Weights of a small transformer language model.
Architecture: learned positions, tied embeddings.
Each number is 500 + 50 x the weight over its row's rms, rounded and kept within 0 to 999. Layers, rows and columns count from 0. Numbers have three digits each. The size before them is the row's rms in percent of the matrix's.

# layer 3 attention value, 192x192, rms 0.136, rows 102-127, columns 96-191
083:489537558458490463440485477486579541505460438390519627520459528441448507507418630533514585394447456502484501417439572514460571536391438514492474516538493518446470533515487540560488507529504452530495471498496462463545477613503473512515580446457550512540521500535431521555479580508533558475
098:491518541475511486531617501420455566519557543496431472471437557405395481423410422475459516458528463555510544501568401410465497505419441537523447565528453476503452564488479444473482353495397431524474462597425584519489540506490493422500476527545557455493452469528493603498547533527480456464
089:489527556467516509500530493473434552520563554513417540523586564493528505467502409516452427553518501551406544554416508612568486479542488481534516496453508451519511543428498476585494471476525401531480505486356522428515594524486482544432512496427487459386477415486513532520399455474451444467
092:459560466550490583435464350479523520534536480464523586566586423567589568486460508512485571448546540451515564522541480479415558578420481460482547518635490511487480505519566465553493519512581541464481435520467473444478528406438416581467530498555478462528576476488457507463412367487590545514
094:587510526569530495469558406537464537531494609548468549529482462422528414552538487423567493590517429548593510392551543577596520519546505527411517498529488556481528546468561413606479455527376459380512547529494464521467432562521406431572457522512484475510419525512519593449466512451454557500
091:493514519514538457476474584498488501489530498562461426544493545477445544423510490464573631507661442586486484535558516420522386611528486543471434481484510526430491545516492529486490449498547515453427504515456552499498483495457435491484465540538498584492447564541549496518552539529545502465
085:466515579619541443417468494561474487558427460417475544401424444556515539477564507572464499497460465497435514528390518445381472459490458503475530506563479522629484549558528490533496483525585440470476546470486420496484469445517525566498527560504436498418511493571493581429458579551485512481
089:428440499427469492386498509535497471471524534433448503547448605507479530494525548504450523403526451529607459442534571447504512432456527423471536518483539474470497581423511592401506452541508551491376513499489455475523459504551598460460615464504523489480579431508448502521523571485537425384
097:474512499492490553475533422461535480550459510464498388412526493476486533432534483520569457537514504575446604564550354595554531503524518592508521568536552529562415481472562481504525561477458482487410621519488487542452530483523482467441455511468502507587478426413621540556488451480489554473
087:512555484526547486522437578437548556510468535513517491514456539427496452437533448479561491545497536528380492567526558430578495451563494543502477470412455483527424584533384502595462471446606412577516429556557477518564454541554423472451608439442510553533506524475468499488475597539455513443
091:512515461414471492481559527494505419528548526444427402506469454543479601501563529498433519444645465510530504533565548549580542498464442464468493574491457582426564496518526544534426418466460499561514461545455463583464521486433423400506418488443494480456554507511543525580453536548537541442
095:450596469488540460554461592521569465524426434447529530415407521484583438504471452573499493479501503473373516448479572562539516500578507551544516478415547535418481578441522550497427544399571498537487440459423445523543390529561590513481508546511450551449493454444468503556486621494518558505
097:491519442452526477472466542486466466438503383459464490445348513610523460405459535533529544514453582569539424447532502443546495540477579460529495495431556429535598472525486478518536573463519482542542557549520492485452511573562589515405529463501496467525436438426507541615488608453454544492
087:517460398550509429463479468511556523548533540482431521520512552470438476469473441455489500509630437537389459484524505458496501401581507491500480458444572490543514492501496457432566477490506460520491568465549601533501471495527448455497567494624588447452475476619560473426426483501433527526
086:492508511476512518514469527525441464462519521459442500557500492511511517554503454442503484406500539521570528479544456488536488438418486497557387492558539517570476536520498398456533481606434564612550502525528566554476523418562547456476369499455619476469506576513542468570598564592423366546
089:531483465410442493568523574538415486492398452472584434461520519540493435479410512574512449551580499451472479499486516456451513490503592477577481447437506444573477506477513539537431570492679519500499534511559471539556537567548543487487554477520544550501491541561532383499518432523501523573
087:499479502510488564426596455463439491501548579597426524532561429448497500496549495546461422580469447486494587500373518526503491514538528462614470498447435415431491541442537488555485470508441523474509512496491559470471469508486420575552515522525502486443504446524470567537466426511488521510
088:484558414432551610486569529494546485566495468603552464569573503477448608533391576505429519505587497519502614463501458495478462628511512518557624531497435537449440457531491533521549515522530472453489526492507534470526523493439558477496500476492512564535454555412509456527524460501553552469
090:532455442489455543577505443482515519463533501434485582569633471423513599483502519430432499386562407504563513530447602471550486451502536425487588538607501557488486396506489451540539509498511450490481495567534500537425458476512497516513510423524437534490535431519539528559457488434525447505
090:517537523507494442488515457470544499490527526545550587503509437492478418465453514547585450468493493503509576437419525604475588467518510559600538425464506473509505543430488607495515531531420543473413419383578459371511422557560532554477511549451605529535487511532477473578472426544503522551
097:406510494457458480495505508474559459553484496545465524482480452524504534483515479430454501436478440563555467429561602565509585486596467489543444506477501517463522498491528522535471436531384603579534427532509480584524507458489525435561433420504555341524447473495461550530504572492478503442
101:523449521542544446454544434407470533511499609555562505574666441406502499454527476540559456529422408473501529428490478516561570482550528549595521565528482546491459461464430464435493531554477514469533467497470569465436497404556425513454427557544414472576460490492570495435495424441507486569
088:531512512465442440445542493431583429523529529375587612432476481471417545487461549452403553458474511446506513545445539485424523508550511514649589532523511434481481565535434634555464510474507467521490481448543490501469480474472483564500529513554528497539454432511556569580516507470526489434
094:561536517472469568507561507445464553485537586486394458550452496425552424535531546460545493440511531555579504449524522509520520520531541402405483536446436558477601388452536468490443420456363502449564472477497491529476500443445390506563475422466494425539501470575546528488482560474493549509
086:427438481495497450533409488571476537493489521493508413477488444506471431494596450477465512567414472553573501487499499469536453468532577468439515578471443498508499446456504477453507471542429432425565558553493499505469545490496566504439525502552428527483520463611573483470487497408409474523
095:561407530457467494506558577433457485437509547509487500542534500472392411452482530534434452580488537480416404471506424463464488371548562540503524417540519435485511554503530550525521493463499442442448478409536489428494472522518534565431494535517494574391526542560473530533502490479519521563
# layer 3 attention output (transposed), 192x192, rms 0.109, rows 102-127, columns 96-191
083:500520468488509437589573518510480453511622533470515532501537511482561526479524449473591520483516563453448373493539502513524501527493447581488518606496542560487615522427472443483530575508514477472562414570506474532494482522464464425562484533570548535394477410585494535465576504533615503482
097:494483552593505498536516506469468519492544455454544484437561555424563386448454446466683468474535501474554485485556545530445565519541492478501577567457433609495502465547441458555451459435458538475487581541454514491515453438504431561480466472421560516500478479527472505504496481422462509505
086:545496500634559511450549482572547368458528500494537460467523460377461496537542497493490550487492568536440476568498425464416447560599424565628408448458522542470479537518457480495485527523524516446494517448435531464434482439541517508511440409450432613583565588517453529464442459490454549509
091:604375456461524504444513513516503510508468502520529493508480426575463592529544582478481485554482458486510526499409470465517491502501498557550564516489516539484512446521565365608528536498444494557448496515536374510440505490454430500492451462449619506474515502479426616447529607486443517464
093:439593501448558485500366473549578486480512481464485510516500494454518501472379539508493467448470612423539569500461475437544473600628486430483550521521514464357510530488464458448535497442502488493527434533452522514458559520482466493428550568550566481484550480522465510487492505459579534504
093:417484512467463483435444495540461522548450505425475457566512454406481533439426506490511581464460471516497438453522499579588550571465573536477490507506515547565546401448513514510450619490377491476585500570491483435513543566485467480517475497465458475520527548461469520609484497472464460510
087:403506423601433563576463396501581534424436526477466583468457511555490523465535544486464471497516508584479403545480509481493487486484456596575491570549525525497563444449539464555452545525489557485534423581474494479349427512551525504572568498505522452432508458451392493503521584557485446486
092:525464460387535465557473529500489459531489512606534462463491492521518451438518519541519525523467488477510482506434569545508489492546474559552339516520547475500591568476629562556622447478441518414502427454502569490525498441530477522524457481461571472314506540489478560564524435566453468464
102:440450549495579472447515515507442509479520545631427542593556556474605512521535472542431520498476572432434482442570480472491500522553393425409431453421480528474513400480443421537503447502568521468502511453419449485527497422531487519534540442465495490532442648498456573480537497483496457422
086:493524533413414454418468523493437477451499561439549504473492509587581539550431527502539494486463418551497467534657458562501408541486566524435476538446545559461566447509530509451488410436546496442488531563461567544507460541583528634568527488498477510487443528469468489467570537383533457535
088:504495502562479429423439560496413528547475427461475505488492544488493554528566453451541479525388475579477578437472449456471467539502361479490442556492599529544474388516597456444568440485502474476471459444560619604415514427488509467468548494470567564537569544562541585501528451413484504454
099:471468456405414482460639601510506491401464584509483509489532481514556502454465424546510462482584527499443425555519493479476503424490401554495513472549461441477460502475481523501504461481477528602583428485562537408532488504559489508398492433519419531550450554514535486517601477570468538398
095:510587596501419498446429585515558444534450551547569524508539498480497538497533476413482480484464409431502435483484595443474409507494441525480496468456503529477505493493495451529511459451527471439545436471602397408597469538391535489525462438456476568507448462487558518476473369576503476495
082:556484409468483538510570464603411397509566481455521474487433454506498460499495610450513490513442506480542560519461492466512490494447464564489501639516544565438571506466528509443452532506429445469446504550419510426524483476526482523482437569439479534428460535550517486475511466625517474541
085:442372483494513477465476311535568485475503480586550482370496530430475502508528525469481522561474508480518589502473432601386498468556464497427499502446527502505426493523518575483521511492439395365557559419539488481516492481465521495575546468464504490501505452468445454478592461431548480512
096:522460479490462471540578441529517377488514578498526489442429541509557522593570473496590491443410491448490526539480473469553528565373531518463454468523408457486527485478417496476534513483504461478471524487476531473594601539466524538477437547547575510565499535507582538521405632439504517568
085:493533441457512504461383494517539466507579508485514544522520516527472460613481475502514551507534487446469455461455477551433559427481508568482485495571616511518569449507482461547526496532484485478475499498505499485576576419434435461392446523396554452509544503529415532446457552517490559529
088:423434579400579483435441504412447534506455542542517559550511450435603553539600533446542453471467472436382506545587485521486535469520405506523410400526539479488490503499517531489477569516502539526468509476588456495512533515477424490447448553524510463524605503515435393484532413429494490487
084:551522511481529424535491359550525593558475529477536452490484492583508440544516566513503514452489492558409526469485418496455466542462481498574531477534578514460504511571415584440534590576430581488528511547448485549613569427442482550575519460553548499490515485468485539530479524476518578523
084:547481498412471433549541541541501525554514427508562538506447406440574551503562492508525525431510477415544478478437457458442434462503442435532502427480467427499487499523398447522464491489500477489551453559449529607532427535472517442442481501527494424608574538508553418532520468619499452529
101:551555530531436531512515465468552468464528499433526445493369530573562481479466554507561399562518483524573484413596480464403500536480416467506491434536483527556474463535539402547521552547566525509425466452455487525507437442513427499442519462506586478484496527552448464571498520530556488502
104:558523484542530491462534435515470473577505502543404555578487516509444432521513504571561467595553509439531545526579499555502465465558477458397536474549445540593496478550625441486512509523494584576490486572480537490501497555472492503432455495467526494516397493472524448472432496436460460408
084:478549554564554478569489517544494614568574462534429446471506478550535496467482486401581519578495441471440406480629507418525488514436532513532511534514530466453560432468461436541516622559462535553483385500522549474528432461506552538553378524426432530505534511453498583530461465588474560471
092:514393528479531499489448552487630544562473512505443500468427486537515522494427513494458520491470546499526611540424516508464475539522528478502452476522476466473585517495595520386526415479469524528463498550600476547538639501540501519524465365477602583599561419555466487448551466485528434463
083:597514529501515498385496474548538442471544469511514531505562503533479492517453551482414607427544522389484530548515475475550547501492495465447510494482496513485518462510511593504477460427512590500566443564557478464520444411550430518476564514623490463493527458386534502488496542475597527509
094:440567507546485432538504484465459527523475613402511473417507522505502566541568530551579533546506511482469466521464462495497569549479481451520581472525439518452566599446452426442455458521519533458498513537580545507503487482437443437440569525448500531501513533458473536454502431510438453538
# layer 3 attention query, 192x192, rms 0.159, rows 128-174, columns 96-191
092:456507514495447581569470573477503449517451517479486542426491539598503553526461550557464467436438505448514553574477391607451502587576559438485508496512479482453500534488447509511473473468541488537471499456565488594573508453602448491536519376516489561541505470494415488408624495593529469563
090:523486430455485508494408446520560507534524523485496493524512538525476507532471430484497488467471468596501492465526615461593472526410451475535548499569418630605453492499554389437469494499494477504490510587462544365443445509418513534492452446513498512461467594491493363487448523474513469502
086:558498512548537551412498511495590504496449538438545417498546499551489513529521457520503541559638475503550436480531469447431538458452592502572509467538482507437517636429472578511459540449500551489546523414480439563506518394559525495510546507479574557565578509553572509511467525548528478522
084:523521364514405563490507498541494573481488482452510557496546419510403457466409491441504553549432465583491506472533489543493505511460494443524566490483476443449516417522553558559479547533410539549470471592421514564428461551431558481479500539576452542550602508443482494491604485534502544443
083:464421465587521451595468533497466455534521500564532564556535550513551521568496466446511491439534458437532550556553533476479534528515516459589490425510509508467431472418471532456529532532499475515515482539448490484620443501480570462479565473386502540490580442605541596546540529572452470585
086:538470513490546558472537559503541547582593561471539468548522519580486472502485443420493505569451424520616442486541585393484463407433550427501492546484442519421597494521447533484474481465486520562565475493521473535521428508407480513561546569538526505391504448555537456627600534549456448448
098:558465554491530472583469579573516543494456423590489486407476510476543510429490405493596563481512492489536536485402504495541496438528472380441454450422489488574487463554482527554477477534514552496457457504503380479446562474594410446507528507469380492496477523434437524533583417415490544470
094:452443526534440529532437437418511505532518527469527537510613524493514533520459569520455510513508516439501487503549445422371447501491563534515528500508512521341460556487446606467468482463589510531577429454559611580551516418483504483471485469481459551548554382521590500488458484533544468540
083:447584542500560613426514492462473451472456506477563570478485457503533428450403529529418471477544600506453486556530462495464563487497528558522485542488455537375494557508472545481527461515456530453505451502517457485469483523456581501536475531517476552417532397527477531477496447587498506562
087:523527565391585496364485538461464483438443489461572516504438514526458515538564531522492550510487417427557528481452509528589510468419534388525507438491499537476488570521455573477495521500506433487566468455487541549491479433597527481503506568509493498515475498423584601588540510535422547555
074:457461432468510498540485494440477464410491549504598545525541436537575534524463547510457597556556485448492484461502514485506489553457455415534544490566449502593430547508553557482465475543581557552516467451510521476545476391604512379421477518481566568520489538435554464524439448540464551626
083:452639440505521499505534538593489474533442530493462468462541508564542509493462477409504485520538532477437556400550465532526573511449472436454439484432485471512453532582483470442533493492457461532410522429410473500558475563398481427621427450568559521548432449455495495515420417469569430609
082:479566399446464507597534502471456521422477587525479575417475480441500500506470480519534463493370461514554425503561530520567543528437601464483400511542631502527418470535531457594514421565547538441486478535501575542358536518432422516437497469528498475541469549477450584532516429499582526477
088:561558526477486514452486434456546516439479509375486486566559523446524535515537512545511584554454490569511430550464457536461578535542581472515378430453554465545497481492547450457601455569574509464469459470531470531452430525493594493497461598497472519604470454425545467467480439389513539537
091:421423514449541563554379468530475474475470500550602542514515506472488462480472511535509592503499493458507417451481526471418532515482509518490541528589469499455547595510470542457572465531511530559499435487524487448556510467718570443452494442514518493553526388427566545525501484556410503573
082:476465501619443536478423539459419471547469531575512414520518481495533461479417505542493574539522615488550471504397505485448479499535417505516496511424485538435485533459466508438506480542502503463547454485463495569493477540556507491473504443428616498555530387490510408502554505597428539491
084:435565501524566497544512532589450494495451509469485564456535502451522571478434539457477596486533580474454467497419450485501408454492476456488476498519443542536531458525439449497390495545512554542442508497504519412417477530636400468493589514558476483402518482462504587549423490577461506422
087:470419496542602458520503405507521584477482476525505460533451516440514495470508404466535589560499446479499402477546569429543510468425397457492479545522607465475527589555507637591525459528556520514525419404463549555583469401530527481502489564513586517516555443533534569554408512512468511471
081:500524544509566484505520558462560460494495514501531397373528411479488469510467425520523482448501470450541627553516538440514463380539544603513434543522527533513473505491496473532478488472454447485456556441569441480501521488466428449553547499540492475604560507602454550537520455418515523483
082:423481456485418476555437477465497438457591503469488588522465560455476506464528553484423526491542480512517522509420486548553486575523511551552511484556461460557522494412467489589470465483467442533401538523589496367513506518589540549554541487601453449453489525473480354575538479537479514440
084:559470550452497517523480407534508465539424469504526478394516549512479453524553617544479488475530524508446488580446395440498442538532526519552499490488410596485508515477458455434435382530506457410508510542523520569438460529490418545521515489536550599437582444502484510413474497476412536536
084:487449455509473519574435587546555486443557485528499473517624490541501571491552512487570511586562516462441561446496478487468538538464427456552582519475495520550494594456466516533446459436522485471511547438504602540653448455497536510445499483426601525506626455516563615572554530574453482529
085:464398480485545468558459518540415501402509487503474531519607572488483536478480521516402557496537481432507504499470460536455492537505491537534529526531439554536510549446573639467403456563482503556582453494477530505674509442590530425498462441533457534513594511469546464467535443547527464463
084:477543524462500499581464478521511504495397547603551474435499471477424532548495530521590473436462558430399522403430447441571442558535421452507546417498630567480519448487502432531562504587568491460477500520480523432509475397534442541473437441513486493511615520507389481421470480545465561457
086:475500464518519568518483501526472524435515436518447477460455483550549475399525515545478517535430520560495564489403408412470581462552539572456513480406508527468556432502575468510531507504558527447518424597485448520482521592499450434608474442519550504471435424494460409507521447443592543458
078:486466583543576539533491524505513494451536578557454445548436562531491452547474520531555609529508505462511624452575566451516490467397498508508550530490504410455553533470535574573530481531490446563489445425464506488580511502497515452589432542429492523463466528493517438493550477546427522533
078:506453562467552434531517504582461536418492529558576570451577526509477536583490573497535543515485495475500459418457496459445394503553492506572444556520443550515570472395524552439603450487557500473509526521535462503518521398581401624520478510510472572461471507557528471484504500553446488494
086:496474551481517521411533482512526404425499628595504488434494559531481588575552448599619512440444523437513498426466470484469492444530467498398461448563526516501511465572457488506490506480509493498467538435552629417387519518467488566543478515514477541469392470463404465476465493497496540488
090:506488445526429469459515599487509468436555370521523556438569524580484541505478497521523606541553504440553521480547527478597545545423503560547545506455394448554532495490419537527464488476496566544494478519495512446550488430540571528517563429588566549461534480495481530545538566408515424437
083:475558488436491527547511515469563485510492537445554452502527510482471358415467530487510352340489448448507544453509527520446470488470548578434474485512568398475470451518542421527558533496459456416482543448499456515464543589488514470517541430531407479515457483512447571537468441436572544556
085:503495507363559516460531442533522434446459512507584565535462516461505599542539481431500520550480530502502483557505494555474525481417490479456491567602551535483462526438522552457467454481467476568546530416513602557540485535514535516469507614509594469426433560436550557474487482476519508454
088:512465558517594512482546406524482485471497512577461536532394463624592531420507443534513572518504588599463562476446406486521568486542472580467526477562494602469529490518518478468597472492548527480591525498464507455566575516483594527555512483512469436398527519483503469532558501551476591444
080:531507473558543493511568560443597505482547345443562573549475509495526484500427450456466523516609530485512557492524447487398569592467586574479497430498501496502459586454511539518493515545466479480527521494452377528532481560505588469513556554485528472479588434404520570469486508526550536449
087:535437529516482494477454494560521470537564604542532517464555540524421487550500473498557602494547552510580528456541549537477502488441459498517481422541422502470461547506402560568464492524546512570426554470529432438421533477507449555488577491493493436579519527525536356538452519472559468492
077:506510484502555594513495437483422464453452470525484565490513579508518439492392524596460451464584467484484530411523438487485511580516422467526587419526498481478424496518537536493482562568468485533422341470509568501465531378621468485474500443490429531488554529477461566432447451559519487489
092:561525517455427462468497507491515527464414489523576486446549500499445498468512508518492528486500472502618585528410512518494438496627457567454505473487488542509478571484460500544512446487495424449417604524605403406443521474626550480498579556466506524568509517570491495445520464381402521544
085:539517433516482562490441489509523504486638387449498525469400491457515601526489430451567524520519557434482438461479495445447509562465480509431420537465537444485406526359455569427489470579478483522519515539454494504448506561499478497547475550508546483532481502520510460444526519400615426389
077:409452511486498536508528569486482493515541550479383563471466505564550478525478479555530488423533505517535633505546581437439409490483454573483501537541409486509524531498448512458489467472526485507483438550497509563442521486483494529563458333469446530490489431529489453456519522592562479473
084:530445485424525393488526546520490505518436513418546445526428479504509482510474441433478503480513436565468538462547468528521454519553534528433446466485592504578484589492505466487467562520461523422477553412514344486462482505363352438535447545541455527519465526542372512478480517487531572515
080:563454538507399500474454523450604491606490558481512505468564538525548548559483441483540426531501460407472512507557570565580380447526517339493573471531452507444538520575482562490513536467488505504453569499456550505476356438502554572541558540607465443510544620500464485510529616551444451549
081:495431445542494428495473480480619581449509470533489457563501467538539472515601517421517518566551407537532551420585543587510500539413482487468506453471472427489422466537550608518541546528573518467505429504506441528546475482350555552517450458434594439527602503475487481553459537476509492481
091:484475473496526446397450517447531496504444545561566518491578518455496545544547494523502527447495516486533477470445498590461389470515533515474414438509516582565514499480536502601379508451526498517507523535511600503448480472587500504496504539578506441563536463512497558513469518560461438510
087:489500571475543621421449455539549501563535488544456472475536542570425546518536516493514506548393533538558603527495462422470489495426526584422430460493480528485482513468389504495535537440533410491542514472592451598525486469608455554546506491633626464462509508527567528565488457455464507432
085:535491525487425511493439435429423471493545443405525456599460513550478526578537449572531519468397493528474482515477457428462467517560541570473475530523420511435652501404503517446515485520501487484369511507526465437455505498549525601575449499498490532414476394524497522483498485544580495504
088:450461543536605458454391558484533490518467468544514554541543422529518520398529584506479539437533446406510590509472450522455497402512586521522432448555562556445550602502533517578539480517500538481538500485542472560494518334530512510495530502479490445513503433544524481466507417652517520462
098:426490581493530540451449486458427442513540540505478549548614518534359512549488557539501597565485513438452472484473514465508454466501439538557573533532450536487578544424463562516518530539498565530492516450531466425596471454573538481500500541546547497510590470503495486600501476562426470501
092:486424488521484579482547528556496473483505509479493504365576524425488533608508532454498638551490430412460399447516461493527446482491454411535489445544553478485440536481551562568500538532446509534527436435474542495554506477641518543563608525494502618474514455530487552480453485502475427430
# layer 3 attention key, 192x192, rms 0.144, rows 128-173, columns 96-191
098:417504594555563628517543526497458526513510567512483456562488554515515464441408455540451504444559595494481551598485454525541542361539461515476505546555468473495427486429439408493473471510537642509460563571534531405450520519501511486524497428571468457480478511586502430493462507515539443496
088:501507543464575508391514481496476597535512520493502527465520517533512559475495573553479419484388426487430448476499522509547525491531524565435518436480507578357503431494536522518396591505495533476408542598553577523482523434495531533420563493426451503504459442468441537589517435572477542495
091:425517572507477456465610422496482479482537519522500476488513451524486505551435590438478608425488457528485552492475495515524423523550505450481524517528520498503503490500422462550581490578505418492446495518503379500474489492558553506568570558558474394593488494489528510566583581527518496461
095:390469486486565508518500456512565567499532510476413547539494463491469506438499511561580425498467411549397465509551450533489481477430444567392569412439586489497534517496522510500466470484490469403519517439417594496486548401513503517448465491489468471457573566442557506569488469445639487417
083:520571560521438428457513493485442413500550504452602355522493488380498436507545479379469491484516635562538466486397499587492498545502481532496523611485462540547512514499519475478597566559445482477473489526518452466494495498558491499587467539419563449548560462492472420541446441491463489466
089:533514513484491544523502498503537408525555509460448599463491563416442443487510560433529552531568525512473510555464516500548433476415506521477497546384560418503453515582556493550553622512437533471572514524435440601512438540549504469533453400555557436501539486421502469489526498510514532537
095:415497480462473550421468530553553553483489486516547494477534389470504495484461441540500504533540453472492533479583538441467523561489480469530455476577500514603454501535503435549338447425518524489572462510530623482446539480507543446523520588433609554481465467469529539388441464488489555595
087:553501491448484498468577457413416405403467507540479456469504529500510505534437481513491591445460472461534475491584529498530522486509512600574557550437488428424494460453457548484611436587561509524579517578462439486569442549581559527626574474560474433455566480512527496577532592520495436485
084:465480457470513498507531484495523561517488519494422446513557537510475556592451468602500446498458477422522454541459433511520474586535495559492527540490434529599456484541583468537466515515526479517544494348447565523572589455522422485451527404464484573511479406518513487555483513518549553558
096:587479477504532528533448415501456383485489475376552540552491478504586600484553489286577572528517480627496461527456592424511502495409553496431514555573489478529570452575470514397605441580548481442507549511516435569512437501501546442503504532399487491454463518548478481414442480467472520504
075:441543519406575572394431523583526576508557468545545485457489475546495556507379482508438426428452488512476463537459516435451529541536506454454492511507448576458508511591486546522329516497569466535450472517471511532416581457473492476461479447434486562435457424523464567458481518598512510498
088:457442561475478476465543504536584625547518511555436439480524458425548573512488530516417443536489400536582436576498486420521506448571459519520558537433521489455396521460640477597447545490497566461547509460470496493402452519489468522410478546453550517508419435569543522531615497514468391442
089:527481487482466503452427513534537599506486387414492496574431414509580535479534466523514579542394495495500606433522489397485484432463394471462555416468485499488523490568624583465452462477546538514412482423476586607470523477485511531427445551489492554416593488404512539504535436535482498541
102:498456437518551459467464535565527480486483498485523481500477569519503532580566459431434524552593497558492435468483555470461472540457410543478541562548515547622411560524654501450525468507536452518415427459489504524442451498567466486432455501431534562520414527550498563415445411483438491465
096:544523452493449517436430487444438334426459423427571460571500539488533539525460485412546532556501558551440474566491546508578479572471524507514497618532411433587466472516465554390497517650456433474561490475500512538483421476560478511522472562458549462525528546536439512456427436455482513465
084:441490579423538540415531385487617576507528432490419463537608497424589499511466501465498467452475431481574472398534464460470463556509511478422524418443504426469549455482532470454411514430461597504496504488524564537552493492426488494543494532567426520413504422413518519534427401492556459453
094:533512475397496540597473464509558476523526496539520489403403531574562506372513448531509577506547462490489529564518587478443538535494534509381505577554457551525424494491531446503427495446502465499516532508529543582513543506423498412471435544471581496501507449462488422461486463515537545585
091:606425494437438520499545495486432436387536484563539462544498438444490469518566521486451535445496541440480557447487516515499450454531553464592470475517470542456396448475438527483623526528544413533571443580455427544436444483496593551555440586474464504474532425542461458457535576476506486507
095:458525471536467509458576483516535537563463510574446461512523501426557509502406546485533469497497670508477515462496466576435503465504437389459538493532497466619500501486468461454489452421439445473637456562505386519531479556560595549513428568511488500474532486464554408582541485553430490493
097:455522439492518561535494502535411453626471486525473496470453537619420425517573483443453463453588490543473549521450491544512528518451545550445504532445449475522544538489476518516503530526479541525407588427527538551528567530449394489522484487423468527488550502639412511517502440487550542461
087:398594496521411515496537459458532533392542539498538524508512522463540539509503489580484573465484405471478538439565513579433547485530409500400470467540586542486473492475550496519511405465549507551506424580523526514436559450487559390457554561520421420529469477528437518533503461509515567494
106:400464512517476491490581512438487501430617528573567447464492500430405517496522530481521458451503475552545537495578557471418425467562439480518512425551614541473530446407376541577523494520512512451499430575505412441528549487493509478567606567543526487470485504477591518530524515497459507499
091:508526511460608573480517432547472405611496513570455464540470466598483516491439502502476453472557569466479515572497528519460405464499497556471423562461482544495447502512482528519477544430611518484543448443452527524459490558499406505575451469520514491422481444524516538451418438561615550582
090:498468455452484502488483507556497440480470544463529493595522529377653566543512431537446590515597487511573516482504586587495493588472504421506490472567459555562408441461506475419548446515507521467438508643518571460459440557554464556439562452435472562460529493484511438459501498503488480511
097:464551524486490419462525557557506502522547550529443388494451500519422472525578450525431494491581489449567572523503478531350504582544380536546394474508491513524435436471479453643419525387433469473424480395478485495479590496461465479462551510505537501513476484532479624405508477632498530542
081:467463478471441463438451488606454521493528525579483584514580528457431507487532506475480545515456515485502470534461477482507521521467485482502432491474445528496498569495458486470504492482508518476508524499474544563466504461479418580452537352509473566424527551553444515480527482556635431483
090:516527508482530544497440463392482423453451547471441516523456514491599500469477480522475448533483572544484479509603539476595548495492535516495458571542550451612502608624438568499549501563551537492597427473490572539444437566488610424477436540518456460553512597515528453458509462389506573443
087:541446438489442496559545494495368412454551502504483499492503614558518527532548491423543539493469472526469532606580526542572458560440501519569530535525521560452478346458411571467585420547488444489454515566512516515518466527538544478558592507532550475513522608478587507521614519453509433470
095:489614479493590433522489511462440461460464349489496512540503551544477426569499556457520499433543618562472486624380487516567481517537559464484480554497583441548505524532448500521550530591481455413497527559524398456489427496581486494493444528491534446511479577532457485463450465517436541489
082:456509495476423544487430575543565598554490557540454525435549490495448602583413415617477551581465439452461418472510461437467550476541473448488481496446435492402521460480476511585370500474463458568530552449580563520448535439477402590380527451499520571510592511529556471513525582541459481548
087:631435489605451419487473466470420446471560558496516534562456556608517564549515556440558537527478494515460535517498532522508430470383491533520512480531461446424613458460449598427595498596525439419414532595476487501543413470478587424539483524455512474480446495506507480517473603447520502432
097:564515533443461488464504455483423469479514590524610472473533506530469506512555506482479434424540512493478582390497662572453521607473459459502460549623420504522452457500426474473517551484543539439456541582521541433484463522584475475525445511444472471602454492599532461456437529561506524552
082:584579529530469409487559487510419377439538434527589445521488455512445442518489543469473568522596566522490424507471566628549459509502507517556517647443474452574514564548470502429559489533497524460507474527382449421553423459610486512561419502537601425543454522540495541484452515413469446559
087:528502472513420462475510464470420453544487447441546525567514500496523489479477576431516549407514410583427400562525521489482478508508575550457470557431591402501550531477544488448579488549516480398535473582495482468565454579546551438610511600490540400566521479511467515613613415467483452450
075:385520514368552552494456533516532613493527521571467490482430434475441525495487427617446492567389447513462472461509419499509541468511530493462499445492481626493479434498503476594329450429619572542486589511544586504462572461455389517442507469468452521451544487482519504495528496583544567539
082:481425489564493498501506521513452436486535489498561424439510484513482476505516481436579501448598537502426533574505525610479501540536511465568451487627522451582522486460463541568563457570485437455515425568512446458535467553516475506519630607526563447561574503492513560486505468437377516440
094:581489524507534433508503503454502476500546524478460465532515563491437421516533568498390529561590518542486501577493427565584580438516542549516538614487425396547525496486606542502535549490473473600481496507426429471515421523469539520495469432454503510523517437573458516479487460376512492487
093:466571512460480539476596504472513531489496487531446403475473536521576436477460575549491472472453552432484454563552366502492516477475446495477449489501464509506533511549425433448440542476479518480566559484454520556512507509460471565522494500541556514503450556563563435606530416520492542477
082:439499524543529531517489499596477637526469481604472505451490418505503529435486573542405486487500484449526483416453468459533591470528547411482458510490450591463531453564497449573416555464540498520443490458377534554465575441459539522473478416421486560533516452523555496543538511571536490542
085:574478518507571533530505546482490435489407504471508547573538505479612486438445555430523494438523556563459431530487551567627486490475552536527499593523549494488527516504383436383597506550431516504613512527437541450523444501625563537523412504480516439492467547530510439499498552481498439487
087:568562559492490486400477453583494487525458410429542488592605416454500440551532557458526410443501522541561439499430579465487441403494494409483434519516601453448562558560487492429572524482467430476552530577442467484486512467490543520492477529491487482511449490584492458375562522432494458498
096:521491511467462522517508465550546462523480578539530455429458502587514508495503518523641481437471444437512581591509606473481453542501441409487547539536562473414577446450453556521584476492494452452461489530548564519531448521461535505578641592557566489396460505418527525513485510453533504447
084:618523535514430429522531547460378371539512491481550474561444578510487458466546502460510546487561469513439482567449524564526468459499527573541471668526505447511559458531424513503503418518477490473482531469510441570480444519447557457595561496450452512495454466581441474467554538483449580495
096:512475527476532499515510501446475469457503569504456494427462544465414438465462522439484500451528495432485542518477346544498471459443489595589473493458465373502523527513575619524509485554449461546482492411432553542457442504463481532480628406536528510513457468519576551473523469459491455473
085:477548481433425501465545469460425438445460438505533430490486529523501488561486524502499602489460599502534484352462537448491469534510564430518546528618498457475514459497388512424618479560501480447510413488524532468554463579541523467568517482548601556528492515487538423557461566435533527508
097:472491462486532514584464522495427446554501487541473536556481559522466534471491494405435461375538476592499443467464430468432498497549658530523492473440551512546514532520499464454483489563540512446519480494541489527497554494506471477528502519487474514524546437571554402599504473561586525452